python train.py --n_layer=20 --d_model=128 --n_head=4 --n_kv_head=4 --head_dim=32 --d_mlp=512 --vocab_size=1024 --activation="gelu" --norm="layernorm" --norm_place="pre" --norm_eps=1e-06 --positions="rope" --rope_base=10000.0 --rope_fraction=1.0 --qk_norm=false --attn_scale=0.177 --bias="all" --tie_embeddings=false --parallel_block=true --init="trunc" --init_std_qkv=0.109 --init_std_o=0.0172 --init_std_up=0.109 --init_std_down=0.0086 --optimizer="muon_variant" --lr=0.00976 --lr_mult_o=0.869 --lr_mult_down=1.5 --beta1=0.95 --lr_head=0.00872 --grad_clip=1.0 --warmup_steps=200 --schedule="wsd" --decay_fraction=0.656 --decay_shape="linear" --final_lr_fraction=0.0 --batch_tokens=[16384, 32768, 49152] --seq_len=128 --doc_mask=true --train_tokens=152500000 --steps=4774 --dataset="wikipedia_en"
Each number is 128 + 24 x the weight over the matrix's rms, rounded and kept within 0 to 255. Layers, rows and columns count from 0. Numbers have three digits each.

# layer 2 MLP up, 512x128, rms 0.315, rows 62-116, columns 0-127
129143148144154161135139130100115136101129149134122078127105091126110121107122160115148200138126146133102162179119124149168154145135116139120146152107137155118111021139129122145119177098098106149119136149124124119120117175147156103088106127080116128130125131122131108126118106136138097128135118114139139138113119123123109156130143122112143090124109150071119141125141120163101128095118
097092118154124088082126124139149136112131140096099112136120144129108139160149156168099155120146115123164130139140102153137148138143156105116139144181130132142089156117166085157121112113109133115135067104096135129135140137082128089146149082145058180157162153084158137114152143057129129146141148116114142149136085112173153085110128141153090120118139148142113120123173112167122135131136
102111138138113144071169098139137144096116106149121120131104098129054125153086162129196088124151166084147130121139104096114175151174144105131147062113109119133114159111137144142110126118133134059138098085101075167132151138136143104120132108151145168137166104137131093146094139112146149141104134109119136103166150144141126089148096142142129145099139126215127079165169091071126147116173
168176129120096110128126188120167139120142178150186098104153154159118133085101141108115139163135135081129170147128108088092130115063152137132154127116161081123089162131194114083088135168207143076135149127143130121102122136111114141110106109149124133163127090081083108144128141112094149153100087154129151126196114087187080126117161130121143130120178098159149122148118143172122101133161
099130124140138104067141162096120108108139122132146128158106130137113088105120144157108130147155147124150126145121156144112121161116153126138070095091136122138184136143094137173121123138160106122143186101136150134126094150114161140139123114209138134150151136124104134140133137135141159153131127105143132123066107126135057130086093176133148086150116088144094175148136123112058103131114
098140126113109146129161128094141117126154121132139138110185106142124095077121150111112139119143117124146094111140137119135169128083154122119083113085115161126157135087159106119121131131159139113143157126132130110134122113109130157073114090188118126160205115120145161108130123149139092105133107108141149087096151185128124129096125105130137191146144133109122125143155146147140102094133
129096110108144100117090112103143161148109117119100139173128126154116130141125123090117113173130141149108180177114184129091139194150184156104123130141117135138143125142136116092129103128122093121099152121131135131109118148097123124093133111140162101182101146129112119121123145113167135153126143136125111099119111097100125126111107109100149130121143127133137107112126143130134148080114
158148092125116107126138126152099144100183167095152075101114134130133134142131142089123135101128125118100113133154137113099141153114099150128110116160113151175097130149102085147106118132133135138139103130110164125158147111131136124109083087108117115113110117076105126105124120102143119117107124100152145142121112123121118133096149113100129162148109153169148118173139133127126107121139
174113144142129148042127116107083096084110131107099073135134099161090163115085183148161108093179157132133101117124127116108079165132122125096150113113106147139128139169175106154116127149126077108129119127125114124075184109098137114132151146187150135150128151129144112129132114054148109136166161148070121162113096092121196149107080147140118118104151121205141117120134130128128090110145
116123099159118120116134128102116144134143101156177110133175157121150135142125148159135134167138114137144119158125127113129117146131099166033133119116123114156120138135114093113108153110122117148139148082106162143174109113128125131148109129116158123132111129155147093121118124160129136167143135134124164081128147145122142125134102140123151120121130138125124133142134133120094138135119
124121113119103116143145108132125150082104138111131097122144110164127126116135168138131077145148146134106174127113144103148149124164126133091129140117097085100090153113171138119122161109053132167135133094125125206119115146138101110155139139178170117118144107140132152129105127138089153106117148120074127095145166129094142141096126151119141123108071147141128157119138138124120099086109
112135130137142102156067109134117120102097141136083133134134163102144102139126105114186114094119091141104103128173156153103122127104123122126109144125134149127081138106124116132107109127180131092093111148135134136092119164127087155121137150134131154125103130127119136109116182080126165175115136101120104166100123133134116146107082105115113170144145123142109110142118131114134074106142
088143143114114146138083132112145136109126145128156126105119139114108099168109117141125102132130152113143167145150151122099139148108101137094103121121165085114114094115138149104108104126160138142150148141167150162161124097115130131092115073080115133138097128135118150176115150103086097121132167124106082124148143124130130123139125090145129121133126143148155127083117121130096133134147
102170106139143127116146124093130160141144119109101150164102118153102091157140109172127105135154119084142154141135115159155125139146133089161121107183134126097129119128122074111122123144142112145158072154172101093179188111101118114126060110137116097099109152078119096096095135114131092119147130134149144170140106180118124125138133120112124121130138117081156154111146123165091150077111
125122144147044152166082131111129126168148131108142162174122142109107108157173144115123147118095079071109115090138121122101122106124099141129125147125097150134132138098125124117193144141147122099089106174128087139130122110108038131119125099148140107113125097127114102132120150182148133122123160225149099142141126125109123135120155098157100138148126119128132137115127126096164118116140
108103102122162145144126130112126158095080141095130159151161136125110175133156122103137173132149151108109103126122134122142152090132126137124149120125159143114123173144133123124151126086147124089129085144137129118134197129146105126085109166107131161116130129096142130081158104135085127101079109118133136143100126152120132116126109125150075170125118152123103100127148113077118143094089
105157106175146156158079100172101134078151148161123154183139103106087123118125126164161162120139119153145118111132142136123143150141091108129140115115131128154145121107107113107154122138128140127149101146126114130120166096094145128153142116130113149100140130147089098125131138104125193137165112099113108115136140107160114150118133112140111099153166104171130137129134115062155112125127
125123103123128159112127125118105110146134103128157130129115161142143113137096135119142162104107154139146162109095152146113114159100080098145126135115131128110102141135100126094135128166085121112141065112126152154080113161126117158107146116099126124148127135155157114106118155130127160164115152113108158098122142120118139159107144113154137159169146118109114180121133056090112112135152
145122130143138146071127141111160103137142088125120162134147133131139155152128158169088131127104141169107127139128128138115084146164133122108163118118114152112137134137140148143110115137161147142103090117133088115093207121109127174151106100114088127168128103134142142118090157124134123122221112129127165134158143137151130114112100131146136132126141151153102095154132116146164126052091
165160106171108135130115112116133105093136137144151143106155144114150146149138108142107174138138133110137155148106116146126136196116156139123138146111101150111165120142104120104098125150116119140172110102153155118111164121151124168113153147118128133117109164186171115152138120155121141110148130098108141123117128141122156133125126113142098097110122123128111126113135123100134125131143
134131132123127098138121190088143125132150098142111134165089132130135114104128124143101136130121143141164130136139133138143150183127133174141137176118127067140156144121166124151134126104122133113150134101120116110132190123093136106152142142158104144144214123171097120062136142106122179137136147125134153149131118155151151132124079126131148126145141148153130128155087103081128182128120
122113141144102092115133168117117090130104108130134140139171093143140094142183146165112123128101131157110148116129130132095171098060107147131150083133162081154165110135152136129119152119122140123116154115139127136130118127155089096088171162130156130178114140138110100119113081134139138099109143164105160115132111110111120122088128127138141063133159107125153091134144118164122143108120
129128119167159143122135126049161109085091118106184156132174130124126131132118084102090118127147120139138159149119118131116128125143114137107146158125098131109124149132123123106136144126105098141091133113094098106111129125126144121100148160121130142114149111095156137129174154102139127134124108114116079126122155092155128142124116111114105153100146109138123089123156067130127076135137
124105141152164144107129123093174134073099116172114155136112146119086173134142108139134119144106121152126158176182137143118142106124119155109138123153181093135119139131113135102127142137126077153107070127163163084170117151131085151136128147107083168129118153116179138128112094169115158101141138117115125117137146128117126104162166107115134143199135142161130157120110125117147139149137
118113156097118154144134132110153129118136130120150138138146148129135152085127123132149133141111120093169122109130169134138145101095126155160127138113140170119115146118114126125130129142135127083119137152134075107175147129100125117120087097113113121095136099111105115132136124130148154091141142081142120140133101143099124124135144077114107102193068112146101128157127116115105146147127
109151140120162146122144096145142100108141144139155122130124119140130094099115125140116114135129136145130180108127087121079142105130085129096151111102141161090120134137114113160145128123151110108138145143136135122172131139149153072131142156123129126139100127108108153155192094128147139135110127128096146078117125095130118148159159148119183132125104140140119149143054127147106124130152
123129093148117145123127137159107122131075132128103149168132124120153117118093099120130197129141181115159174115160132113142124188108145132123130119124123114146122135098151114151110112114107122090165116096115149128133136132127126102161138155156112136119108145117167115115149150124138146151107132122106165118159123139146151094117122151129151107128082117131132129099155145150162108130137
095101105137148099121142166139045122127107114140161075122136126141119133073116084164083124108157138146162131130095113095101126157148159134141150123153112153115166129152139050165125159163137144162110125118141116156158110119142144113120105115125092140119121101175132155114118134172127145070108173150100129146097126108116151144135138115120100125132122110153109131104131114122128120139122
144141120164116153110161089150083116102127166147117094163155125174102126109127113118105114115188131117112144103117113077116141158156144129112101110097164114134148165163093104129149149132156099106150105138085125203154123121127120143138127136174156098153115161112141081122109102110121120113106115175104130124132120116152140142174121129110134130133071110141140144100118114126103159128145
125141139130145131122175141126116091144120127146137141150098155144132113095116156136112097103121068095087108122162129107149124172159138149101102089131089101128157102108142135094125154137142049091145147121130166113119170153124109179130123123143172128095129173144104189149131119160161090141117105105112151152138118126130109119139132141096156134097144140121140143108140155103124121086101
180135145162135123076154139163123132094121127144121095119123134157128125154105146125110122109144134143138137121127117127172128152140136153124119151131086100147143070120154118093131118134141140132134115107146114118114122127144132112123140116125106119140134118130144121111138137130131104111108127109121127121089111132103099123156155150134138117120131100172143137113116126133160138165134
091121139125135128116162146150096138169101138118115142150156104111118138112141109106140105072130161136109155150128104115148103125136118172091138085140165088144144111144121155106118115144133103136102139161124074139142117086094114124133121163151140153147120119143157120150130060146118087145113139133155128183065178147147124092155108182153116119185126095153108162146126138151131129129136
086128174144110152151057140138168099116129135161133090164118095098141152128167153159103101122152103139113098124105124134091113109126187139130168100120123100131119131144112152159104139114218122092120151140130089146126134147134095110108138111143156173138171068142136174119111065136125139130108132142118082056131130147168100158160125145116112149203109137128141120167139092123098141145081
116136111121197126079115100146096107117145146125110130108136136108125135109123165126105147119137095105198153126185143147131141130151106121111125102175102107133127128121108143126150131152114176095133101128115093124098149135111172144168122132124136131137124120111136152126135113155128154142111110119169155137131114128138138104149085140131103114122124129174140078112124136114150064139139
124127138113152083101144163086127140105151095144157175140085135120095141162142174121119153125117106113164145139152160147121094142096152122158106152157122146096125094170122108110113123108171168105119132165084128189167124108117153143117120156127118161124108127099076103091110172132121103110118158102140104142123134151169111134143102106105143106120081130073119155128129086150130105106137
124136150159116092125099172106106157064146130126123151137163100124134158156168135141090172141127125129116105141138151110111167158162090121109130109159149110123119112109132155123130140112108132136142113145134088169096146129121111121133133160119124164095135168135148137103128131106143117161150108127165124140116130143136147132136145142135107138098137162110147143077127144078142142122132
103108096132093132177123192125133155136132130119106126162164114107113123118149123076143155133144107081088112154163157115125137159154117122149070167097159100115100126137134112177152113081155157097125129152128113127110151147124126151093129131136166130118133119072096130118118126157092111159132119142092095142145157109166139125152114136105136205130094145149078138102148119077160136104160
128148129184128122104131128111092103132156111114108141145117099161172135137168120127123110082088112137077122192118150117153109107123093168151115109085141146119128125177135106178161133143138080149127131118103140168106122117144120113160148143119120155091111135129109118101152157129141139103173191170103145116090094088145137095077130096129148091103106091123132131115112135124109107173145
117134114171160135105106126100123122108119123140156045125121147105123122138146160109133129105137142111100133132124101145123157100131115108154091142126143113162141108164110146127129119131125122149123112135174173151119105134128131091099143210156129136130116129138140142161106141132092114144139129125089157107133125122118122125110129142133125155112117125129158147126154117133170170151123
180080146103114059125147126086089120153115105107123111135102116137165071151111168141120113097127090154134120142106175111122156133138167111147092149099156122134111126144175104140175122129102122140119134138175113133135162168144095194067130103123141115145117091147127176127133140135085157142088123167137114081125119139088095113154177166135125094166159141062138142120128137127136169129130
137204120135139130158130157134129141125141129136093113167073141099091144142154115148141129147131134040180095117168124161132116134094080126157147092139048078144142118077126131151125115132117144122120108153133074106145177083130157127146153117135102157126143163141114116102154157127101109116179147090139088126133127169142126143104102052117131125121149117123106113160161095081124166090130
152118152152127126139173156109153147134139100127089115114113120119132139137167120125145124102077145146135124106149119115136119137124146137135124128104132116114132130117107081136094142166159072131145102147150144117149147142139139100123126186140113124130111127107137116144118102129132130090182132192130125126124140124133105138105114116128125125108104106098134148105121120111100151114108
144139123142132090076110101143116121132098142110091111106136135163123111138099110155120133116105118155117111125165144167137128110112133192119112115128124164106171146139095127131102138132129114089156083082108150105144193114108155134116131142134101144100126085125150120097122137141140117111125092083126150064128097148159114121101137123128126138149163114136090161120154149109143152117168
097111105148137068158142100125148129070125121088145102124128150125142162096134144123122127188138110129132125117150129140130152142128140172131143128145144121126129104084120120136125122116150093160157119124091152144132113123126099151124110140202148136121139123142144135128133128105112103149156144143119081139112134153115109127128122111128136131100080138127126110115111137128066135141143
126089125141141158084142118176088112115133108119173120095081092137085110151111197156158120137173135116119172117128139118136104124128156116136093149102121114139127145149100083069119146135148114109094140124064170125158124143106128162105142107169162195140162108128136123123140149155132092104160136092131115121150104175133146117172065095122138124130111161133110101114148116104137131087135
113150158165129099120126123115119132122103123148160141130101128108142082172155166134108118155138118126138124149128180145145090089104126172132138159141152119095129117142159098126132108135162124124135088100107114098159148141131120117139119104115127127080122153073134112136103157115130121097140127116136118180128113130113106162103103132128126137143140130143053156142096159136095109097139
112110092125130143127111106118103119090233099151114110095159081112118133167135126136100124163115171077112142109112147142124161133166097151102117120136103126126158142107121100155148135150161095133107157124175160113086150085107141131097098124113120133127140111160097119121076135082167165160158125118136158074173080113102119092107126123088132080141103105160136105141151110111119146130105
094122141128106107150135091120127112147112116132105108076179108098143116135107135125135118111124124134188111162138107083148147173101150104147101134132103143130144075138144159146128154116094108144177131134145099096115113144112101147124135118172140192132132112158119122163147141153133144153143091102122147120067119111095134083112091149178152096124132175108141141136118072139129064126098
101115115098118101106128100116124117120094110119127135135116181113090131132151173096128110155133069109150115158125117097134171146147139129120157138114125113116131126178120118125094154116199151132111127175108150155148128137143148078129124132155127132124146134081105113086129167145157151132142106139108136098153131130140099111167106126116165128140109133117149117125133154141129130094122
134105112144121170145113116111118150147105118167091131125150091127106117130106155160106114141118086121173124114142164108087168126115126122134150119141082123151130099132104117140194174129165123072129116157159153133158103132120128169142183134146120131113115144091126152142170046165122141103148164118135134135129162141131135159139198119159139102199123119155120134147132106138109092093099
096124120215124090141136091139089140084172141109108119105116102143099124119122173173127169094144137149131116138128114105113127080129128179108153097153145151129151123139112123157123176115122137117142137127170075169116096160122148057112148141145128119147102117117092129124117046136155134154132106135139115101123112124116151070151160150124098155102149136135156114124123134092131106157086
098144113129137136098144104140135111082138135111149136151152170156154115078114113125139115117125172177099131091156125090121162101137118142132130078118110096101161107129136129156123150191121116145109100128094112155113110157144155126149167150098113146142089120127133120098114129089134141090086111135097138124112126176118125159182115162125148137111111140129164149111104145142073152141142
124130109143122126090160171139099121118106160131122147124117130114156179140132136154127122115098040109136078141095170121134120172117129113101139147157119116115180027110152126126133127113116147133111143124138150125114108126140157119124142129135153115143089099080071154138133115095128135084161176177100122098100091129080138125163167116096107127131076150133121121114125120134137125120095
124141130163091115152096126111146130141128109107126133138069102141114137160163130177110137119144102143122164171154186157106092099134124133131126118121103159131158137120133077175125122119140158114117128151146104128094098096120143115069151167101112135127132146127130137136150122134148118146154163180131106123128102133125080106102140132112122091124184121129109127172158104129132116135132
116114161134117122140151128130118138138197133088122122106096147140115158134130148123124139112130157116086127122159122132144150145159148122136128121114173145112125142137109135193137179163139149077129062122115082136167137125095101145136118104134102141121131143118115113102134145120124084114103159173130129149112149129132129139117146115141093161109129132100125118167153095062149129115116
# layer 2 MLP down (transposed), 512x128, rms 0.215, rows 62-115, columns 0-127
110123146151171189131126124152141099112144115179104088135139107143112182154131121131128140129156099160145115149115116139147153124176147125123135146119121162123102143130111143126152138101153123128106153141086118136132065134123150133129109091109122072139117125129137128125128120115118106132118098096156144161146124129129125168110188101151125122138154122111117132119171145154124102103091
123109158163151067116149136088106126059144166172141132119088155157114147141104143123152183142172101123154090152116084135116125115089117110157129155142120128123101131095150093155100174108128123074106137135141136107152148140124152127177130072116087119102178109188124085115102115139120104130129155119154138139134124123119107117123182117144097091136125114070119111122117119165121140123151
097115146179089101183129104150158115073152159113102150140116156127157108103145136142120121124125138144126103131173107115105080120111129137101106116177138099140153118121152086160098074100102115150086142106139139160108104132103158150147123092125121115141164086149141124130133097106162085103112156156144105167122103160151136131108123098151124131120154070160095122130169147099108184129125
142112148127129126152131168138134150147113165119135114148139141133077135101114120137099160131163158153159133152119124090114129140091141093167138125130174045121103153119082105089061113116121120093128121128141153127081145126080127138099142096097083143135092139071100089104128114070096158076114098087166167116160156074159088146150150077115129156127174070172095124155126147148113103106191
157138142159108100064092104106105101129160106099083150150148143168152133131080145144101096141138151127181118117140147144142116107118158111132119139071099129120124169129114122183149110120138131148125150127155103167116131137124094125125161098153122146128097154113153153149118162123133112165115127146137138138125158135156097137101182157089148131102126103180151135160152155134136107144100
139170141166154161094137104107080104159149126135155131130132108121107105128172128102168097093123129118126142111116155157156137069128115130141111109098123121153130141134126183155167103095144099169126102128129123128119087140117159137106097128132123127092145151105169104105118157157104137156098153132153129105152128174131133167129166115119119102112153116139119089094167120102072156124178
131128126105157127131112122137143144139132143124103115140133126115135152143143148113127108135138135086133146126101127131079160111113167159117119084162133135147082121152149111134076109127113127122090167113125124145134115111098113127125164098131155091137119144152144126148110114159167141142169140123099113128110099066128108124108119089133120112126145143146126123110113153140154125121137
156132094100148122153172125174138127130154144113102118134111109137131151178174131143104109118131149162083127144163133157083129111110149138144133138130086121158128158153113152108137192111123115141151107120096149110099149104137122097128089133136125099143125129127120142131134147105147137120103073134154144128136116113141133156129174101137176161185104142148135093121127165113129127104127
150106083152134169133105128148133115105142138126153145150107101135197102127144136107108114137125142142146165134122114107145090067108099073105081139131105127141085121133108066085108139123102137100128123111100085099052170120110137117123182111112103111121109136093122144170083136090133126118120111131179108120109135104132093114095108160114166122122091156149086164126159137168158115131138
100110147102109132162152143148124138161106106143091141139139120131088144153143101128146132119153115141143101119138153131164135120122127091141148119122173146135105130084067134098123146123144124141117115160121098130116164123142113111174120129119121136090136126137136128090119138101129135098115127130202134113134118123140113110138167130095107133172152154101155123144148115084134160125122
092139146151125105135111135118094188103148103101069105105141068147136144159113169147159116139125123127075139109121170110156142135158106167101149135105116123095142122154127113149096140094122137152155186114139130133117104127079099127142115120109124097121161104114158157101118099142071159147116179139095153115106142116116156109139141111096095135075143115140161166136141136056132147139145
094130147118132134135133109195142155100157106105134122172118149125119149107132090158140130143091149148162083147079153141138141151104144103141105132124127119112153115141157131111141127137140148146161119192114156133124125066131137112144139113113080100121140118103117115109147116132167157111109110128161144129182183109107092111119161120138105183118126103087078117114140130100105103125127
095117140118140150152112155127131120107086112089146143085120154144130156135109112115122088113142098141112118137106137151101115096135098105116109130130126072120109140118128181160113147116148149148156141158152139145131123125142150122125123097120137139162082163142143143176151146133132147145163145105151137140151153122142126120106131129166119158075112142139176132092119124124143160122124
120125143132142149173123104117135110132137117129097143112179110151118138120148147115126128110090126161128094134147140125167107107126127164139115152167134108122126136109086115120150119104148135132133116114144119132109178092118134125158156101127109102138105126098138132128141169146192163144142128099131115144162105148128099148097172133121113129110140133076158135137152125109123114142118
120153093132087102103171173180118131130100135134138055160120092125163146126100184088164119112116141119148133122090105124121083118160117106137122184146157157107158153130118106181086151111117123133134145115134092145110128089133159165115107177175160099107137128117119145113134139134112132100094105125112090103106138131107142116099143162136116140127110153116135099198137134168084160097136
130143128113142131073112091140111076134160101149105103082120126133130143126108087142142127104126117124147133113123096157143137136122126139168143153087124118103122121096073145128104103088081135148168158122118149123159134099122138184154111089106102171124091130135155115140114094137144116144145160119148122119154123118130101132116149087180188087094143102139162083146126131172132143122144
132134120179145167160108112116145125111154138123128094181128126114076128122181171158099142084093081140157111110087106116120093156138117124125144101104141156095125107143121104150123115119100125134159141154133118130106145141156133103158116095117115159120113163135127106127157121123143161120187148164097119140090109147165115169133115138122122131116181087150121127119124139156149149153173
146076094128139138138114144095140137193126135117155162106146137142105164129121135120139178117101167136145097096090137106139124121132075145135129134135086121103112135141103160140131133089126126150145151123134168109077099140130159126111146119131149124131126133100161124129133178110128161123108126087148150120132122112080118122125161158139147158137128085141133127085123103133080121136141
083091121141102153120126120109121106118111115147149125161121108137153151127094157139126127144159094137119152136111120149115143097110139085136113107135135154151158151107141131165127134091121159127131156100130194131129141102123102125124140126152126115160164110083125131159141147142140089105119099158120140160100101119136131126110129115093125147086114128109105122115139133117144120118153
110146109146134102127154108123169091137123137160110132107109123098141140124161124105102146094128104135098135122096125175111153182148159124157107160112102136092130152123098124129107154128132161139154132137131126103136178115129123111102130132145119116133136155152103122133088106125142162097100103128120159128150138129161152121116129117134091133125133100122114156113140127127114128134144
142108125100188185162115164088135128128132118166121137138093135134095096137095118156106150117107147140094096121099177137078099174100172109166133175130128060108204126108163151110147091134192129113128110116093105122053173154145100160153110142156144114143145081161156146149123118089142112098090139108108141125179094148099086083089139108143128152165113119121108130129131141108123157125111
138169115141139115133114160109119119113127107111173112114141106097139066122166149126104146128088131110122159121110129131071152126114098160151135093131178109117134113107136111173128118113096112102119103082093143148163168121147126130136147158135143180149073188178121078132139135112148143139104129146119132117151134132137088126111151144143100129169134129136102143131172120117099096143066
116141125114152105172111115095160062157131123138133157115141109152120137138150168126135108116116126155136121150089099142163153116159140120133108130068154129090154150100110124145110131129155137145091134153125140081142137139135130156136150125094129157135108101107126137134093151141122149133125116105146175162158105142120142122136133141161172115099123065125126132127163147135121102097123
118128121134112155139087161113152132115123100138109112138121179092143138134127128150163086138158116116104090164123121145099123160152114132133115119122136134138104136116086107175113131107095143120113114127120125152112143137135140142161124138105131110137133120123098136139125139116176113133143097126142130151048129164173132108141102158142111157126105146122126132167121157153106174125126
122134139164105122120146154156121121143115098158148111101096087143143110131120136097086150103138112124071112104144129113162086146175149144121105159168093086102104096124076143130117143189122117184156125081138156130103059112137175120145161152149160123106114139123135110128114121095133079165097124135108071115108136141138154134132098133132156113134149180071154127141131149158121102126136
164124140095083138146176145128151132109095097149107127118102094112098119120158126124080143129097101106120129072102117159156110128127140135113138108101107088126140124121132111116182094121113148108134137138138095114148161155179171118129111105113171119139078088134117120135154135151177097146099151129123122129111098103119122112105086130151139112118099100078162112167157137154122161139184
111110124078127128156164101150153136134104140125150123104105132146145176132135137124139146128155127115134114124109075167149152156102161177161118128134107123104108106083107147147105135096180138120121160134136124097099121142140123135149090111114145125098108115091133129123137151143123136166084125132130172169141147172100158121142126150134104138116118116121157128117140114153141132154130
070094135142145126128154128172129121142114092141136119137126119144115165139135084127106129107115147148125097156104090111139133139145158112180161157118124107169117129119092131146143109123129159134138125140123130144145097077130146126161137083100108127134143163133151167148131163132166115124073134147154141152112136120139156139109191125106149143124131113111083166096135130160136103143127
149154146094160148113125115137124123120188117130119123130106158108141155136155153142108148114078120111166118134167112159105161130156126108147105128100128166113099167166158136117122138136123163149130131111123142142126158151175155134154093111114052157111130132092135143094111133162122139129100051142127115113183130123105131136113096108103104148065102097119147164100083145122102150122074
115136099119083152140129137103106108133143084162109092090116076109144131139146152120120122160095113134112089166131151114177124043127143109144168133148158128124120171149100121118089099127079122123111142108153140088142128149110111123147084151097182102119157139127098135122214087138119120081095150096110139153120081088139158116097123134131141147082119143094173145128123188162139135122149
122100132095129133124135126141130127121109102140133153117115128125122157152147122121119140135128123138130123119094101135131126135144142109137124128112138127153119116101067134146145149118155149144145140109128134113137062105114126126137143104101122106138122140104129116141130143137138138122116104116151113143119125110121144161137150127141120151127149122134127139114132140143129141131127
128083137102174123112128139125132118119126185120113109148147145101146121127132120132115105086079140098100118104128105117150151113132182142127107106088112158110116180138199147150131111187166100130171170097131152149157135109112120137119142166166136105161122093135148117166152132147094105102140119144132132105161151114137136152143140159100116166200092114159117130088151109134162127121101
104136153134133110116137077121105114098138152139149130143129145122115134133160135152158133153075140180108164109131124115138138140147121131100110133137144138125101141166109157087167144127142164105125139152130117104125120098118113147113097117148125191131167185098119171156148120090092123096148122164132133176123134090116133150096140123106079141137153125100139148099132150113126110124095
129108125135175112139106117124136137154090109113121134105088118167147170146118133116133098099101111159153130109135139130159126114158140126105103138097119119127128151111125145145125146100116156164127165117112162104108134088142176134124108120119116113107110154115123141091109138131137127120123150115160147137153130118134174144116144114158119114114127151127114164119121157120099164166121
121100156124108132176091110110139099133121119105129120084129118120129155139121137143145146109116104142168117137121146154149096112135165116146113169148110140121122113103105143143154119104139135167155140147139154115084111097122114094093118121130127135104144090105122111144146124087143096156119120111135106174132116144161166163119134059130125141100080102111120122162142130143163134151139
070088140122136139154130125119129120114112130145138140130139124134119154162137142131097124123120111161126104157141128131126136135165131164152132109109128134124141121132093131141129125105135144136124134166126113125092097159126109151145147144125126167137129159116130137154121160107137118129121119124123155136130119159124141160134122161112117130093144123098129134107133138124124137120099
101113119150132127142124111137125145142119148104093151137087097134124099142176148088118172126120174119135096111104163117075076061135156139157106081124125149142090125172156155105071145097091146158111130164175141125091105082096089166206158158089129165095160138170183139084138143156138134093135053163125114134159147122095138152109136140126134141102099086131162128149127120148099085159144
125134134153164127131113150114155131141109092142095129133103083139156166158130123145092149097114090095136161106116127092133140118143085136131107155113107145151108123133080096118171141105129161129119146139111134149110073128123090125163145145097145112109093122118162124119136159141117117141127130103113127159081087134139126134099135139110143119125130114161146115125150116117125120188116
088122153101120160150150109147117147113123135137103174109138149139147150146140085135109126095119115139153117117116154145121135124146155122186145141139148126179143124121091115077138126133135124128172151139127140127100061107166122130149150133104106122120139150085116130145130114144138124087126087126162151124148160126140151133115101123128140109149113141152132141179125123130100136143141
171110152147170108125118124205105101138135145148114109162135113141140119115113148140138105195105166153140132145082129093138111151095158137122109057141150099145123176161139150170171117127119103148156116106127144137111140114117128146105210118094119114151121143073162074161115095118072139183136102152159099132128123129128140153104118111140155119174121128106159128114082124173135114144122
110173174127164168196105127147125149112148129163119121149121130146102148125097150163119108132158122137151154147126105158157086152107114113157158124164141121153152050120121098124138132126128107111139118111120126130111118106110148152148117084125147156125146177130139041125154123114152187148161150136133134175144163130143140099102157129104113131117171062156094115140175118141123150094138
113143123093178139110103089116136141158085103159138144159150128169119159137130137136132127141142130099124151154117119146109149112113113105078121163158141154171138145133151129099126147100124160130110114137158158121099168120127085139120113112151154138139191136132134132102098111130119134138106082128119111134144117103124164115152170124116120114127137121097100141146135093155120136168151
138120099193130147091148147137107107108126115112112110146128138110216123118152107162114107114126144132123112148112109116120118128146097142144089124137109182115132095137104133160102131152131136136174128139155144114145126101109124142101132124100130072101136133141129124117149101082127110131093107138161114115096125168114099143115112099182129165138145117106126131135144146136134135122107
087134091094112140157112092149166095139117123066149115104115118112177123101165108145111159118137155164145145125135104149153105121131099158104123123125134123110128125090158103111147130118126138154108131119105152126113096139120130127132103122111137120137100106139133129119127130136166092146142147117114079142137103127116095084090107079141101167123128089131124152116150125155125127156132
101100123129102131129117127142146090141170123116130143100142110155143144131131148166161116128187102124126120183142137137139141117145116136129191105136182095109144128138107106102145100100111113129120132144123121078106134142158134128133159118072158162175170095153163099113129161089102110107111099131186111141137136133164172112139140153115156142139132118142121078064184147084123122135169
127098122107154160147137139138164123135115123124110146130123104154111156113127103128121115100149164138149136106088109119134119128150142113135093127100132171162127152139178127088160169119123160131137122101132185124093144090104158094130145148114146124153141139087191099114127171143110122157113117156103144169147103134103154102145143143156150128099138138117110139129151126124113143127131
164129167136086116165131115140186140095101141126095149119119159126131141088099122144186202132118138133162125133130110143159105124160107119165142126089134114093131085162121121126114122156120134144161139136119116141097094107128128146130137091137149148156138166172104142064124117141127122138124180075077124131145109151116112123116094113157140121142086129145091192075114061182120124140166
132096138145120134140113112103114122166123133155081147110142133069123116081105134122137118090137122118152112165161100090119204156113145094138130133146122130116132138150139109155117089142118109147128136114144120124104079125114140092133109102101124143153087123143149132188149132127149151164082093102135133107154125108096158102124118121159089175115108150143173114120087081112147107147145
120152105129147125128132129126118140110134125128124101115154126100128140112099095187108142148180154137145157100079103118083186126138106124125127081096144155162101155161086122142125114132124135117144152110128093150139146114120149135108123123124106157166131154113112155142149165117101138134159131142106142172150161130101170133116184126122096172123156083117118110116134083118102133140144
153139142169160113121079093109138192125092120154133115106098177114118137113118122136130101120173129120110132112132157104135140151142150126119132155113144141149126149127160140126122112143158108119140146103104148138156147128192129159106083123151115127130165167165115136132116158092124184097106146117116117153106128121097127155145120080123135101149082135068121147106137101122136124132112
109127129121134120099156083176128155076152130109134165157139106157129093186126117135171176093140150118162116102081151111129141128171181147072189148134137129114107125145149121082141108192158115137198138156111152159107075137137114130130091128131171134079143138114101114112116145168101117138145151104133114102134133118096109110135141118072094117130129115180125171102105126160135144109081
116107163159143136152145097120143106108102078142136160123130143154101138122131150142165128109148121132134077139137132106097150118134126155107087139101110148132116127157101103157171160145125187122091152133126139112135110117148142153138122112125139147128106148082167106164061122089152089124111086098147155147107136116146120141144093165123099155112137094157110120113130168179136134111116
147125094135153104156113120109124092136127096132147161100098118129134115088147091140161142110165122099144085131151113089078149098148153118130155157119120124104144104160139110126127115151105155147150140161160169135146175153171133103119168142157102143144085114123141156137084172129123143106110122126097192155110130127133162137145089132110078157119090138101137140139148147125132088102146
153158130150145123120136129117134076126097144142125126121087133098150133116111117159136123116126120142170141156159129142132105118119116151131121121155128149150143112140133116124110133167097124150143109149128140089130115117105151125105132139111111146133149107115148132141139097122116132126134091145115171165096113095125117117119162109102135132118106153154152130115138165122135121109142